config.toml
head_dim = 32
norm_eps = 1e-06
warmup_steps = 538
Each number is 500 + 50 x the weight over its row's rms, rounded and kept within 0 to 999. Layers, rows and columns count from 0. Numbers have three digits each. The size before them is the row's rms in percent of the matrix's.

# layer 2 MLP gate, 256x96, rms 0.132, rows 73-217, columns 0-95
104:576449514375391521494490530498500551467414605532531467479513460612451515594581575517454543505492510452464518569551458500527519508513392445482519547517448549508491459509514498535442535512539558596548421503467540522463476541455522446443503615416490446489461507507587498454395522487536471545
090:531466466519542497468566402464483561501493455562466441403505568403528540443538472553490470437528501528442556529515615503455471498478506415566571443562463577439485500487546513515531547505476592405588495458458478544555526547565480517525439449552436479475620556499460478433576484428512571508
097:550463486436550465443531523589512490485474556562522509478542481489571581509483565537447431399524593515561462516501472596525479541550419497534470531612553491508566547607473501531543483399594538543619564446524460500431500536551507565506470436493490431530574513561479484525495496428430531475
095:557518458483481567406533558532479468490515576578481488527476487518513577573474514439476423444412484605464571529443477543471555482445471505497546622507547574540563463550577498560531527588566527529608461481511544503597581548476437532462421554505504546463547422475523454549486536504572511479
092:519439508485529572438506535550459504541439591519560508477521495540547447595451557445529501429380535513467612491655508472487450517556467498433525475451549565515500483443456456589430415526519551489561476541402438538567482444438470553513497502434465453442481433440479507494424500517515503520
104:559507519496490589526546451447459528540577448532508451477546508483495504540513601537444492594447477541464523483487542574550523493565477510509460544560588471478420519456558471536477554477429414651482532534566500523584516547525561543483461457476428580517539351460519449541498539584572500480
099:497519555487487528485590555541493504515481540588617482507531477459475513599524548481443547487534612454511459527565590518567548515557454510438500514584524495515529485622512548562560569550584477605494436545518569482544399451510467486400496507499504487462425518467515526405439439505497567489
099:505461578486399503477512520479525487512548485517494455462472591502490496490565599543431544403454520500484534571587415578545509426535513496430521417468443505404419532521503504473491530460552529581595474376449487463486546470569608500496522530480519493436480503536629529466522531553530527430
108:530581465387460458417514420494517582537603592529475504409532508515486478546535492553517393496487527470474451464456503556521476441604612567544409489502498481582487465443543538574437502414477487592496505519501424541559507432518544466452438432520457422507554541513458529493480515500465536512
105:454515473501415431465470475459458540586511502481426454492514460519417572556486501592485487482417437557520511483557499506513591546527502538537429482496496529569507467448561479555440387533505536507526444489460480478526436511506577535513504443555428575428579416636533490471536536412536611558
106:532434503489462611413547495525517507524501550550491573507513469499506561515534482516464402500509559477564495415462495487577481447487451538518500547463628505430528474492428530458462548533473467489593449578591492515597537588506560447551452457546443486456571440601495526486466593532569574560
095:536457474457414499391560536484510586505486524513477461558393547539565609561560468578458523407510506529544517527519468533515530415535497535479417505547485517407491466553492442537552580516531575457532527506475442441526464534488568534489488494476459550403453486618588462563545507402541485470
118:515441554361435548485570591544495435520452472513544507468483444465444515546538524569521505389571421542532470572544509550494587470568521471519490440525415514579399456543544504524504521527573508433616593427526480522473529531512521455543526457576482504498526555541503500497532511555394492465
112:544527593459528506479636560572430470564579508589549522500451534480482560542603518442446477499439493505528549570504539512432516526592539549567532461634538547534501447579598501486485539494428513516555533499474551569510529494505564432522515536464516527478444488489505461433465472409497580562
090:546492492474400566508461434465510547530424336510511435443524457476520541523510483473483459514517482514603437441583494542548485465453475511514480510588497522508499390519565443591434520515568450523505437467481506434456470573514526518522524374572472531516585518515498430496541526412435519591
104:493451588448484516474516523502514492527493435507567567493461579401504510518553575517497540474587460487470534551574435429598706438514500448458539487568442457590492446485478463485488515525520550569533505514497506542463424466488563528466519470569541457566463485498498467407438440445426510479
113:538500566527495498505533530471497515533438544500516520481438500491498575528523559478471463533500502450452592440470395501541512503586429592426494538483512495491456460458486471411500500570454441625634542469529516544586458605594505455483424453513450507513418484447543511536570599579448518545
097:565467547495518423504482524429574470495464492534572486471486571551425631488463500489428463471534495510526492513518613535513484465514470528575497542577504599548533535434467562507487411478513565494522559418468475541615369525443603549510477469533507501543580440552438507498547588533502543510
111:448517594509444507492571468453469513486502616570555535438508467444456493566429508475420293437535459439483505525531519462588496502507473592469521519488551542499469485494578473483442533491482512533591521481548474559454501556490536478474481540407455517492465382451480562519474534417454541520
087:500504524473522539475531477525373451465558408510520479487494551465474420544590540549565502514504421450431504451439498544562519451645482504487478458504497526527499529480499503587513575522484428488573505368485522440533409468526543518481397503561461514524555479460500557537548617501476515618
086:563494545533508477410473575457483547452438488485489387453479480422579446536518457580442492501437617566508540524533516466507484415502483465444551541571495557485527519508432535455628532501564520499546468493404505557563471579447591477423433461519446566486534470434486476499554557477502485412
101:532498487373518594464516552563528505541498472484511432527602481445492605510522452542556532517491620482528518552514448501475482481437518439514518418532470520431505466553536515472510461511577501459517560537422477594511453560558464417503503428490556545426463497597604429580432494510411495537
096:557516502441439535542508539496485570503491505522551518459402514515542541516558497513457490426474512373425493410473529616518516551567528501408434556433454515524540546560538462622417566382427551590529439445453501470539521443564500555472495462498511461561581522487527518463537511523502559484
095:476518487465485522493585505502533514504469546482537513435501437493497534597449523457502624367429461523525480470548483623552493467580544468429421561463433515511556536529496415504599447453470461558569453495470509466625461459459520577549495494535556613547504527491530439521523494476418505467
105:555520452487522479487502523468401552523470541555537458463473543506438464528476539494419496456458491492573553574436473529483445529523492427458514459505542564449449563467627371518603522473487517484547488503435519488595587449521579543490471457534506454448635528492394466520556496561448565554
098:581420516446491465488529493490471429505498499524520517504528467541485497517484584469484491442574421466513402533512460352524356518525580520460491448631489467512521468488521490478437503544429559506516501523567474544506413518490569475556529488502428461537455418525547519473627558426477577437
093:463463548426490473403586577510458497491487465530561564504473497530539486538480494562543561492466482579452447448565564555554497497507508449572513573590518456536615509571484535467495549559563465550554428537525456576599513418436468458519461420462453521471598489488520552518567580556570508554
117:602513525384537468503514521455529471518524493515546443500583421511499608506477520518604488502637476515478470530514553450501565421517503425463482445521476451511601490497632491495499498544498584553556426514535455557561477515484526516533552484489485521447491551547452455587558616451439571509
097:537461468495531571553482582466495567507428514462515512446453472505497518517625553530533479494620500481464558552590475473470598526584474420470449469536490465521480538466624571551522485447518558513595408475426500538469482431568517526544395526531479512460515490531558570522422444429455524461
106:569400449505514498516506497561428513635448497468532523425489475419460567491477494515514579431523420425570524445510597563549501482523534417559464513577486462559486510496465554568497506483471516460536535434485455454472545533624500497565502450553516508496579444500441502473636555468552545560
089:596553605507524529408489582554571526427450516467528466459555459440528547532565558394562535469576503472481503481501406564492533513489487504545522567619569507543552453464412534476457585502468510577457524487529545549490522486499493453487466451481409572429606496442486488543478455577475472502
098:535498402424507503467570507532478592626512505554559462513473517413493649461532522543494506502521455539494520437501499587588460444607540437493503511528484550506483514523591525521425532560570564529525488491493513476487458557492523420523506489450426491425575512575433516527487519484502511647
112:503514558401537579533601471452475512556442457576552488480534541539450474521524524510524428511500494546465505473518490465434549547482388463426534471535457470506518466443476513498441463466517570597608486527499490575578526524394585450516522521582538524520472409439560414503412494586447574521
099:515564487478556543496513565486441572563465535594585471460536512394432514485535479496523484523551423496393567455519567536506613490490477460502522392575464449490515549504486493520450443456512524520542440487537473569503546434508487428481507511565422443426391581476484573529491517530442607440
095:502504506388432559428531495513424557562518484582479456512533536474380526545508431490484582410520505561579511465558624451468515535479505570402491487526511527488532539474510544622541580571558584464539494425389494455409475479497544476469526442556494532421512490479457487484513499473498506503
093:564504526491456521427515449526547568505568506541537536507499496510431544558449676521471505496567438463383563521430476567530563434534496497467505428502507490552508629485578559470464463522525446494500455459433424475486495556563541521554411561511463507481552485584490501628515520465530508459
097:546480508488434524496497471467455490647502483568514468446490518526504652515491477487524486551438575456591470492440536528481584511476416502592489488597459547566585531622574521456541518494462532532480438538459513532502437490550523442430496543453432416562542532553476521607480521464496525492
100:496457538532430508467533499501513544538461470540596520436517526505408468486418557479502559422569371487508647572585523514445512482480552493471535387522556514488571475442507435453448507502454527513437443482448463533438464505526555525461480458525531455463509607481414510603488528437488582527
099:507587494498419524378475506580548515564551574524452444526470486417489492521518513437484437484438604483524541550470511492512392475429490578494477496566510525471539542493466509618562467497509520544542492556559507611546450544594512416531446473445457480441526539528565453440568581443445486514
095:544616489468510492515567440416595570629551451469523519522501447585451533498506558545487482546505520501560451471532477585600509432583537519505478440543586465611441485580543521497496536585459499490531554510495466557569526548561435544497548533506470561503527532470510435528507614447502489459
083:476472575512444533556519612478457600465429469566511511494500506441411539524465489519500489465465432422503586489479575448482457513612440582502491573580437440525488570524476511557562462520465490454531435442425389579462541599515528460548524428533403515486521460429544491507485462516476522513
099:535523429425476529507583559548492438494532459502526493362503392502380463574499547433472357462536570556514520518477461489448491404494481531501469506555516605440537510473540584522516518503505547488478434519526507488537572553516521463430531534544582436540594491469484523560524577533452552497
109:607498540416481454481549420478498597588559472496513507384449547467474561500572532517505533518524493335448483552539543478490471404534602557524459475594578590488531529522555532546554555415535489471431530528475483497538566454553543580539531512461488487485535486442486485506450486531459487533
131:600431531471454533436567457510429472497546578454490502494424589473432550553508501509432474493485528403525550504495464515520481381485449447420418468622478431467528584462557482486489443511496537560516472515483515596496480538487454522599468515502525518357512464556477465514505592502483560561
102:456485485496504633480563491500391472521394558550520484536506445479506513521469502487558449438473419539433581452459446539489633579487456481473440492510495506537447458507493470514548515467529604494421560432430528551504459487590495460536520498485503558475564430450459458444532547446498648518
100:508534504443490477474520517458495562573396504449599534486497525446435497470519527406459494370557475483480512450549450539580411484592485474577558412532486511467606579534454527468476526537481547532503530520394518513507485514543453469625452411554481533475489530485549539466599524537556566512
094:523536542395566499469515543465517530500408504440535530464492493488530439562593511545484516510592526533420544610559486454569477435528494489513489447559459445356574491494505451475444485467574419473493406489496535636577432455499544472499515541539562479455498534493512501598539535424462477487
098:491498467507433524423472513536447605528532508558504491501526458517409622501521599531530524533419489474493506560494433426513504511494483521415506536543431497516508510473614595509551507518518423529520531461441479571510511470518540497549514412452471412603560495543522475447548664503548549424
094:445497508445424465429530490490481505473521552581544523326550513413561513603487471490607566469483493592528459506495433399524529450559490455474514519484488449542433485474445508439543542532601459529515508468390585514530467511578553485531481505472508481396466450523474503487483420541466473552
090:497548530446558474324509474518498546507528515561436558494429504520465587557481512521548480445494626478550486498505527442551510535550561577510535530519498505533482523414540568490507489542589547480512493495559464525467500548530609525457455494547527526612488579509474419456504579570572520380
092:536500517458492549525477497548456422500521585455573433461556442489500469543519510457421532481608553508506605482450592508487454464539549504534544485639450505550535536490464463496521558419652529421472496511470536475559539515573535502501503566503406477580581436571531506489546576498511452462
100:524530475409465565458557606519466431541473479474569533552527435481541502533493573458476419396548353513512486482531490492678547458403439544492562476534564487555516446585509479494483483493523455513466480470588470566558556512512484436426465478487445554465490583497524488502498484560497487500
093:527563489484567531457553500514491467522509539568568473437550518471386500508602492501494525508479527467496535422542568414524514453533504513468559502462592437459403496462549473379510455522422463423574492511538408569501459530578563528516465545514506600431406513497531505517550536506375573496
097:470501432419506515521476417558496558533473546486525458508489534478506483507511524535537473356468516431468587600480546466481551470515482486538461519529450538487642467540547482465556390488505525526462447364528381509583531542534577506505455485435429481393464518547479459479423518551517543493
121:568548522509508524485594455607464565506530496514499475540553551495457517553532553570486513566414415467516535519473427496434547465609497413524530498533512514537626510421596495500588492563458481551604484435512504556455533447514515496477507500451550504465502399515549437403437554588492532499
091:598487496470524496522479631562520458571436470454602465540542513482531511531504593598409456526562540449536535611533510515534531436464467544504501524543488484517508513445495472499497454488457631512497483507494419496531471491513663449484516492569508545525517554403499468567432514513404507441
097:486492586485537530512457452503530534528442493640566510455457534558527476505554470526503489422532523427484555531387418451427537511505446442487391544531522461512508489438521420497518414405558529489538423488614572547593565474525499500491418554538491453418464469530515465459485427518450473548
151:519510560472451612400510555460570483639457640529504453515497539525494541523548520444475465456478463441517526579554550527486568501492472447491512522574641479552562482469531500542475555561584551552574527540485509568554489524540565467501550476557448469457508449537490435538505547499411481554
108:527492550456439556500504486631460482438510494420558504465470514534466515490541555507402428461548452515494574558456545436616505495464518598479449538561549565519570499473511530531560471490484510516635520507373536550526519465568474434538435462491421507493511452479545425496430544564594488509
109:449421502455460568450552473575426536566476587470502492483479552502506562584458544555519525504412526544479494487449503477475548441585411456491437500554500468371545588565490475508555421461493621554511472518455486547522478538572528466551483451503518570409492487608463592450503549531511530525
095:443539572406497426474525510529488415489506475577502475486496378501443544572562480537545420460519492486473488550402520493529491519585505541547641496520506509500528501520460505449491436515464584543542589430519475527532535633568494491562492518598510474531500407532446523483571503510397568482
087:560534435453541598481519457588360511534477527530526554436532475563482526472497557540580461454500518451532547625429537543461588504572578482526548526469472519563482448557445501482493422484488561461404379466420491508448519487588539534469522484461472480437508505531529542447447522519567518438
117:495553449494518537493624605507622515507418550554591514502440450466515562556586543522424538441564518466512532528502566477482513523534388559484457506555502488477597580426458484528498476549487514435537368451481500505530565497467548461542555565522512448529542487538494490566565523571431506519
110:493524464454517509468562469525497504597536526453533512553452596488486541569500489523448440465438574362531501516598647571525450420557471460480509487498508433535456528592546479555481479544546446459551498589591536471516475544572570547507494551520484510460557446446425473471479518507521609520
094:521481573430487540528424521462423561525460467470439453508449409560498531562521514389478524467503510442481545478510538432435581452509459499458452400584513555585506517417508517508505408526418548572507514443462468591498495556497479449400489502409484540394526538512576550535534528549509483580
114:570503515499398506569497406524432476479408531526494544369412485565412517581533563544439442471513490442488529479549457520472527515585552459497553549566513470474430512567595533514523531496496551469512545569487438586455483575546517467466447577482554557508494510526426460406515534453465582492
099:459444553507522516502463527513425592570530515509563536435457489468457519451500519434453506566549430541493591527524462518526584472508478453401471465532521476529485480542536462494476387408607559449512582569518506518504560560617485527516462491548465543511518457391454513591565586593524463541
097:590514472481506486448503419619467613469541478538554414497515494501426528583463513555539531588501396453465557464470536503518414408508569560535461477569473582508580485485506501477481531451472446483567464483586482558596568524523537516436491393456519491476489550475518519489532554576431447502
091:565565500506541485457460513621526540453503534532519573494534615542491479456435566438548385406540439505384474509586497456585534436502496587486469574530535521511556481465532501510563533553550587523491456452537511444568458522492504518537546473509461506489422434561536521527529588578556503566
097:522486390498440475527494456471522573569505518517557522491462538480463560537516527621510553449438513459470616640495516491511470446599476510479535458554431609478587441500497559470604549495524517491585464486448439479454561549533502505489436505596507429494480525607567545537476470505484497531
099:519552540472472524545471589481428531452545490524561510522578522532462498582623485466548451470491471505513523565440461526497471454582396521427560535488424442465535475562425496534491571526568507454524455548467446522521416485529585486477372513541468406459449475530547479561502589475513623472
092:479503517487540469577545424539426488454437537558503538462441523471418566544595654552467369471521574439402497474515605457600526521559467563489537510477582507485491469463470517463503445511518492444454475515497487516509428493468568537526457563518452500437472512528474584478537522592489580473
109:557553488521479574438494479510518556508444471477563452479512579537557563486460531391496504484478589511452471481529510495499519510526472518538511437558536545524598462453483473569550479533497552531556472531639470543663446470447581440520519476589482466521511441436484490521542474495381533627
104:545490587452447509484449472460522550544517437465489535392554497544484536544502486505498486514489521505559493484542510509544578531514488442447532513582436570493501525549636513416528441542534504425507480504495610616531430532551511552580529435556585538374545516519526515446491530549451609424
099:448542496474445615483528541499472541544567450557580563485475505468440435484546542560450593446469429546385539583538499561478581521568526462483563536502538614427421467512518479435620467464465491572555503467445501475495484557541509464510423505425543521490487491455608490463487463528462511466
096:582521543489432586529585494480486570470519517432534560586501529509535477585530526491371448397464500536567484542491417612478491483425468549554428536513559490477486466487414505482507503527471442500620527432481505508573502544531547419491429469508487469471471464536487428497552616561508520563
091:605395647487467473471559399484548577483425452487497558470568607526495528545485481490444401479532475505540493456603456544490411525483502508423524516533652507518454600451462546492486541480536462465490475568501455504517449490487537475473507455520534473483514511504531507495569565553471594488
101:531498481453444541447560421503509454464519471498556481486471505409440569593490456523535487516477515604456451491486581601503552497487496585498450500454491489534445566622510491521515474472531530445593461480525483560462587547502504424547435445459512534457570570590434453393463523507533618549
092:524512418486414522429512508540488517621629492567539480462549491482414488449499507469541625480580466386484567520549530516506457507572594490558431533485520568547460580496530529497490582527514432518499577566518432518532567498497478477493414555488465560464474510590475556570454513526455482486
108:472464515454515444472462490582424488511511552503601489518535450478547506521520519493509536434446474504504482495493451585552555466496521510505563499510442500445504461563612499439500564491493533543561580442476448485433384554624521386555442516436486543517573442541563425418522584499449568406
092:490471470486535447560510466528536489484507591530491445459566528501571494495476534439456534463586523483476530395610562589513465475533445483514463437471486434544470530509618546399555439553511512506541559548517476635522497604604463470515518481571484494544485519524570460433533589560541566519
100:487497505477425485550551411514505545513534563546592478480500513497477549569534493495482453409542495520463565541525483436480447531506459486499470529543497440602485444501539547497490434561532472532523382421522473511458497512572414492516295487477560510531516469522425560432529560602417441517
097:440490466433512565525636550548604512498552489577509520484490543558506496525550605494573396496499502445468526560527557401523519473579568430450449538506548468464564541510509510461403486595534497460470409491415420529523481478517579496408486462480475471522495601424452458503471506525501505476
088:459494523478568585509531506451554503528393528514511528475568451486543536445561480417476450488478499462479518530465518446533503508533455472479515494536603573557474505558466527494539547418517555511589438458486474536486493544539600428492490493511557474553509457484539519581608630511368532652
096:505534529435461620457549574488476550513508456576520443494557499469481552474498562401513508546559307483429510421553457485457540507442511456542516459540521477501493472508450568507473546524586532467528420461461450543463545523498567508561568505441544508505451582417503504609502523508445472419
097:461511513518553502556537555501474482531441533492582532441536400460455456476512533493374466542479469465548568603515475573541484563518490516522506520429500492587539520454497432470512491539467585547601447563533497562472506486595543494490486440576498369519581490376483372505478519502483542463
093:501500510491496527448502470549506459454492514550576522465473445419385565565582512485472527531518469563447581543503539562542487411484477473486472534546399514496501494530504468553418478553459548547677454461495419544509374482504467400574417473518482489513426471416447516516479475457506549457
092:543461373486474432417506551516463448544486497566547508393459533617492564525475460490487549449416484533591533498496456524453610426463466502499444602557423532550442449497567420508528519430526522480479376523460514483445575502494525506503501431511512534547485464556487462411483573480492544509
101:540586439452446524470469456517500587623503582521543459517483502536431468496524444530492518446468517513485609543545432587511480496532529510503532423500507540467459425454535520565493590664517432559504496541494545537547401546533613432566478459491525527464459480519486539547543552493586547514
105:563509495440438444517564479478489579533401506456523527453513544451496514497407488445435469465499591363460513543616565507501452446611491510506446570521528524515493474421430503553497462467473553550459386473453524509585537467464511509523512414546454456424550583529514420479504529549542514560
099:519495511535400526324526493533532504518505444566491442560502453487479560484490537493525486473524475507482479576473530455563550502464499506471556613593496603569464496549601498446560478553505553558478508402496462536447520521558548411488540419517553505491532466554543485396453533425541596509
084:538466531446515574464485458518498572459503489519572497428448449515487455457465452428462440440552402457369545564479510455440534394449516592431497478465508548493432471551533499457500498483495445563566478561393511577479446499543514517427436534512540463522455629487514475553547591490449526445
104:579505487494589570591484515455443504562502603493484542501489437582559581500534565551588442442506579539558496550459501525445552519573535441468548569652486447485471521549539530595564516542517575571548491564475498592510487454481524444503481505531532539435462492544492434481507556520542557541
098:529474498448480493507506520535517525542488560469549452426436532472456577437471468518392555505546429445462627510531502484559514426603468419468481414501516473411443522555476471480499481513572449493569511481530516481538460541558552430573527374503462577385554541609460499468508510542497534558
107:517547496519483451466551518507405586524614546489518496463465555516496531497481451509415515475399574433452516510517510505484565411516365487437491427480555465445455508459624465453541526553471472501514522526482415593420458482567539537485457567514472485437529421554539529396519452535482540572
090:485498470429502465536517466532513423505450530480504518474474491423488536556500463500494416456561501486468451504424522493453484430537460592552561571491509482487588497499576375443502494562403549470530554443545506663439516560501528442606501434510533475449526473524474448413497554467561617474
102:565582500523506470474518470546515586523514594459553425456558534552508489533488491534554460434505374463477522613503527509515495444551538519489529511502498505519548396510515486437611525482558524498497479492567557502503512541506546524458462497503495560503423456490539313404465505480449644472
103:494548484452459519409487498477470508486502466576515509470562355492452555540478509525500451440649513522440499422543517473557549523548555499501567392640497529524454526529532482446603560545489613465596497451489412515494553492486537513535489533553605462550464468531538462499472508531467510498
112:490539523479492500543487463578417506519501505522506529486397463383456482652465533528473434443412554497478561487513542531543487461454545552459494520592529463460531528489528509526555524519491512538495493452485517460486472401508553414387470558512410515505555411396503359476452551551518543543
098:519539519476527498428573505537488593559610561520568519469426489486478566523628419515494450461526495488629475482468482491533529531470500520489563389588552536505497507532465530549532479514594429552572481438483500470562474568543517525473479518500458473482510524419532533510427513635462617488
100:480456488464455520383523565561514507494475487555500546557544431446492513526449496518506469508554453534501602533488466481572438519630491554486504497606471528434627471491618481517504553476503492456589491507416493585523490562524515407537502613536465491554475427480576472489500584499411521521
101:597541493468501492447542471477471514481547490536628459523471446422558511599454525528422410517528443469490518494416534539583600608476445551548499479510465547508454457516476478480491506528509641520544513541467488530491487541529539567506408532550494585466561573505564429536529491423425583511
096:526546495418480511521445482537604453596441422469582510396513529530500531526515540402578612498514532413472570529515495527486611524540530460542449433501623476498439495525515463543467514425446445499475480608577476552507493422572531522485505518521591509444531534521459489527471562554522468480
094:519608501459500530515510427480371444496482551517524456454552468564540448545480593469472546517531375431467516479517455477519519521463440481447518489519467483476488470496482478456454408444535513516542411464427562505555521511575495602505528545521386503457574548490560353480462476566535569439
114:511505486489466493451546484512477531486497495539529490393488512574519575565539514516568556469355533506508509528518528564558557438552431445568512493474523591570537545517499463482533617504486500565570504502458575529545512525512464464466506462438453597364477528537535497424368423525508508595
111:497557483500453436464460512602416505551554455526564574384478551541491544530555483508463459501457559443496558482529523507501607464475476449544494441502543525527531523493586582511509438473483516494678518568509557563532445440565563546578508416497540550493461422511501491485451610545474515505
089:513512461530468540503555499540534502527474484481536551513450487448511394439463535494430520458491378536418574626569522578507498408500509419517445494501537491523451453478470509546495543496514440544544574509357495533470515538554543467506428411418418570471564601576520420459464503510485494523
094:459518536504504539534436563483452523478429482517607527489494484455482574498500552533346408456512451423471622517601439571487498553490450486430505458554544421506448497504543499450589462510554448589530496496520522542504508600542494540461457460526496509475523529467413451410461413548442513449
095:527487493460403551514456578520508480516464469494630473407505499514490511456468535483551423410521462482402420505583466547496520415490478477570473444591447485478429575462517575515410538440541504477455516502515456512583516447560550431540562485454491553392568465572487538558507528536484464583
094:534471548537454468517491563527443509561521432627485521449505424514490463481521616458519542466578517478450475554488409573452583446462500412402551480559539569525536500459509466450469492587545495544623430440537464546544530570513542559541463512508524482417493519581461507459420474518438524550
102:538590483420531573401553535462487482476440530421498496498508511471510521546481511489517504454567488492398533546479445431559488533567497495464513524539513455510619523510447430573485438466591514480539485479562570534658535546513497518475436493512545558447496480487487607476619513510402594492
106:540525471449480429480489485626502570506479510579520517549517505533440526524507550586521597436420431533494523535502505495419529460544440515450487535528478555562400430604638501561527488514526475446567442538429581446533443534585553425517460481429474531487494545489478473575442549538463515479
100:525547457462463513471538447612412568519510524546568530444498446478481520553510516435531526456422502476398524514516435474596481515464584478503551505554411522450539459531557468576545494560536598567501478555586512453484434429480490545470479461458420540422502464478583480435465424382446497528
109:533522584457502533510515491444531385488501555475515550496544502549412463553633591458503423429481500497449567538583534523495560437449533419552538454559494396511549485511478499561525466533503654553551526513491528491529567542513540485518450413495528571467525420539447451517536532576543527469
106:542478455509447476520545524486390443472583528616490522524430466549522501565470517454421412463498536480481596547490559444539530537557401490584469528518538455447445519478479439525517464473542519506449516517476492590569417572501569589552449567457513479475531384589528550530448573529528479548
094:459538499519462455474482464501591585511531475525528544451575472430523583511550554428450493390478460503524555521447527467557506441612447485479463524456466439585554591583608484534538511541561455517490472500501545592533554570562486464438392445453553473502528500475491507434512600472520544567
093:548445413494527572471561470552446506427527605456523547477495487505515485573486451462521494421456495525503497505604443563559481503538542481478554542490571478457410468519562498445552525422545546484497478541528589456487520486648496570430572428431445541434566477495516569428619488481524484493
102:504575533461476531468634452472442468534490499520464516419522495549539560474528526514523466458541527421617568496616517428468601480555539564442514498545541557595451499518596433520429516453489543559419436467517532523576570534497515545468474521544516637440540489488517429491464510453502493511
100:483562530431505527501577500608401492510461522527551491504469486488403540588497495482413405486405486464488418451474473453549539547601485461571546500583422521529482528531535482435586524546519561457564533493440521533543476593458486503537432556517492515480462405528508486567461457557426579567
107:488513462419410533481569545497517542476545507525522495431468530385445574485539533477568468466458496414491478473440513503561482471551479491429550471545503581470522495579496487556562510524518596507513442600517491489519562597642472480542472507467439423466581399507541462404425493544457431504
104:515525497440487583411548477576542419496434446509518515459507491456455461497480542576497498509472532424485485526578502462516491458530549431493557400556541538468510576517518514520451413489583492583614367525511451489500494470514486494456516405509497398571554433475588452487381527520442459541
113:577423419401517461448492449454492527475442586621522588439472539509460480565522466576472376385491616428514475487475512536601463525534514604449546412501433448457473504501484487497580486532567505557499489451486506485489417481494487527465472479552482537496456507505540490422496514537470537450
104:526437503447538530543593549480488586506509592472535562419496482513435496570491530467588476423523502489466580485560553499549525504470534447588512409524458476546590517508620402563554473466471565468591512509530443570563474499603476525501477466470434522516513598539477517524482411492414494470
093:507494481472483549490478559545414535591469582572522575488480536541493442486490524435474408474370454467527507440568496556469575595520453423392445480471560528525436604450478486437472488518497459522562431502472444463546465478464619483448467522531449434440505422534462543554455527452461483504
103:538506513466472578460478606552472578516545556443465397493577477518491537607542555535511508453522546531578588502515482530533519488539465579480465519527621475534593495505516516494531536341471561580535579535499421488559531481473534471428485442468480452503469548560589461487420486509517518442
091:491517529471395523492464506543440558541431457430565448443499434449470491499506460566439407470462478500472500479559562521574510413459469513520495429463458545522494467453437450408525570631457516561522538436476458617500422503530507487490427475494447530442497543395531458536418484500390549510
094:497522498459454494585539506554515515497475459508514531466497453406546503554525486483515485387578458485477500520474531511522506485411458500481479475658512530591578530419519461545523551572483506613480452579612442597592547422575425550506478451516426468471499478401490461490522511483465557499
100:516460591389534487450472492478463551460498505552513607531584526503544508591453580515403515482473616402464478503534440530530525462547473424477448564444559473484462454509473548523460464542490481516685433465487468559504436490421539496504490509452489486428513442450516565565456524488510525541
094:569478508475536523460490459414496543475486557513586551540614434487452555500528536521513465513482421411514542620488523495516420476541581491536555433528521453438567514562522468417485527479515463413510485522504407553553450576500471478614569446517537534464490510522557436575463589611507534515
097:548455524491448457556528482478523533559530538516527526509569534423437446509502533531416537512499462376420460544527609427552434475424445505524507396424507494584502551487569533546519532539491491519480541549516446508548446541556525534512514408472515521369462448501458400457617489533478581531
087:463435490493478611447561428425403496494561490529543565521580443522453482533601515480438576476470545542582502558492515539451597477465528578444510554541574492514546450487462453460432457498550519465563513517431570460557376521495589516466445550508477495543533501430509554423459450543524546460
094:568508576510490459504506500492463500583557551477466499510404459459492498505537464480457521447495564507449595615516528474555443412507500409494440420478502453544424510527534410598506502595494535627493437488560447628488521508542520527475472423556508503478471464479531546467553632517544489489
097:493493525485500599518496490584392438561571510547509494391490513486482439506501599575573551523431555408534530514544485444504617480536537468464503453503496518446521504454550449401408498552404525484546503456426448478496511529516546435496557453457494522484475508600523518516431569472414579562
118:544533493402479493377530503533380499600496456437504563442549453457459603501444499512554540499478476476526548539516519565484480427582564451570501447558495489522592439534480531526456444515547551479504442516476483569545593546521510416522456464453379459564439551535510461503411480477511495562
108:505549514457459589480608471500450610547526531586575587467604519476432533535450453529553494542447385483392494456569535563511520491503584532438508505497548547496463473442564500469496398496571411545469440493466488443526477450487544452485464485432457461538540521507484591527516555500535447436
093:534530589420529536431550470478400537502485513562509513512526501483465478545518526495458484510525570567467513503510486503490600424537460496532594541532562489541406404467494543522434434568456501526504548447444482500464547532420516486470345561632512632481563518502532533531474488567466529440
095:536480526416521446487552457550390632464556495494452562477445446566509496610464555495573518429409439466508478526489456483561544449509485480539525533462411456529479543456558533447459449522482476532495465536523506506447464431444512470427542468541421491442486474568460455477417533443637583481
093:554520516469542509476479592510509480496459540518530516516503461511467562473533447503533554349426538530480479470568473434467500535495492483490624481528498510586465546564399445463438465409506599490529435462507542530600561445503531453522505496496444557578576586574497445586558531594462534454
092:499443465463485528534574393451504494539499424470533516375586489554429411468510495508386570357480496443479590483529501416524466465492424544489436521537478514584500466516501485592583527407530505540471402470501435460483487474514508457447503491482523472463519560445576523471505569532480531558
095:466455554485424567460535522420566516524453487486423497461382569480464521566570483474541614472555461509506514500484444443545537504540482578518509511494475557541469518478456440526555493539542526450490448583475476571425495537484551377594376405512441542422500410526488459450538536528455539506
106:472465464493510488456575570537450429554492491489499516522565465527465593539541534521528483470467520440501461518545576459511542399496458542419528414563489508485544503615542404557504436543556625525497457552566504565582472550544610450570533544432497526445472525543471440428457529408542491474
106:598446463525391487434501464528492483497514406438541518441461499452551536502559442491509457482409531486443539514472512464527480552562515634426455550579510491500503436527526531472488551530553449512548491433535486505423511642629545452458445533518511497548556409487445502445494564479407483524
099:538535498451436572530521544493423619490439505558570442474497509486495537532536536569453551494507486520577502548575539467493479520568484520497546416669456516519564596488595399521512519477480571615492483532486466543530504495543507512436557508481492464432530493415488450527482457424475460609
095:456503423494419543451474486466457463493488568523496443366468414419498557532593513487514460433568572541452535520489494577499492487492443458463416579529517525513570500565477517459528489512493581582565537493520477584574448565544435498508487520488503460415480467479503526600448623565504473593
101:552449554472515521443540399466469445503494598513554484500522485474630470531532461467496427498408595495574522548537533489470584502531495522476548538475447497517497482564523544463471559507465665512587478515547476539476396496494542487514396591472523457492509433453546374541500519458492546458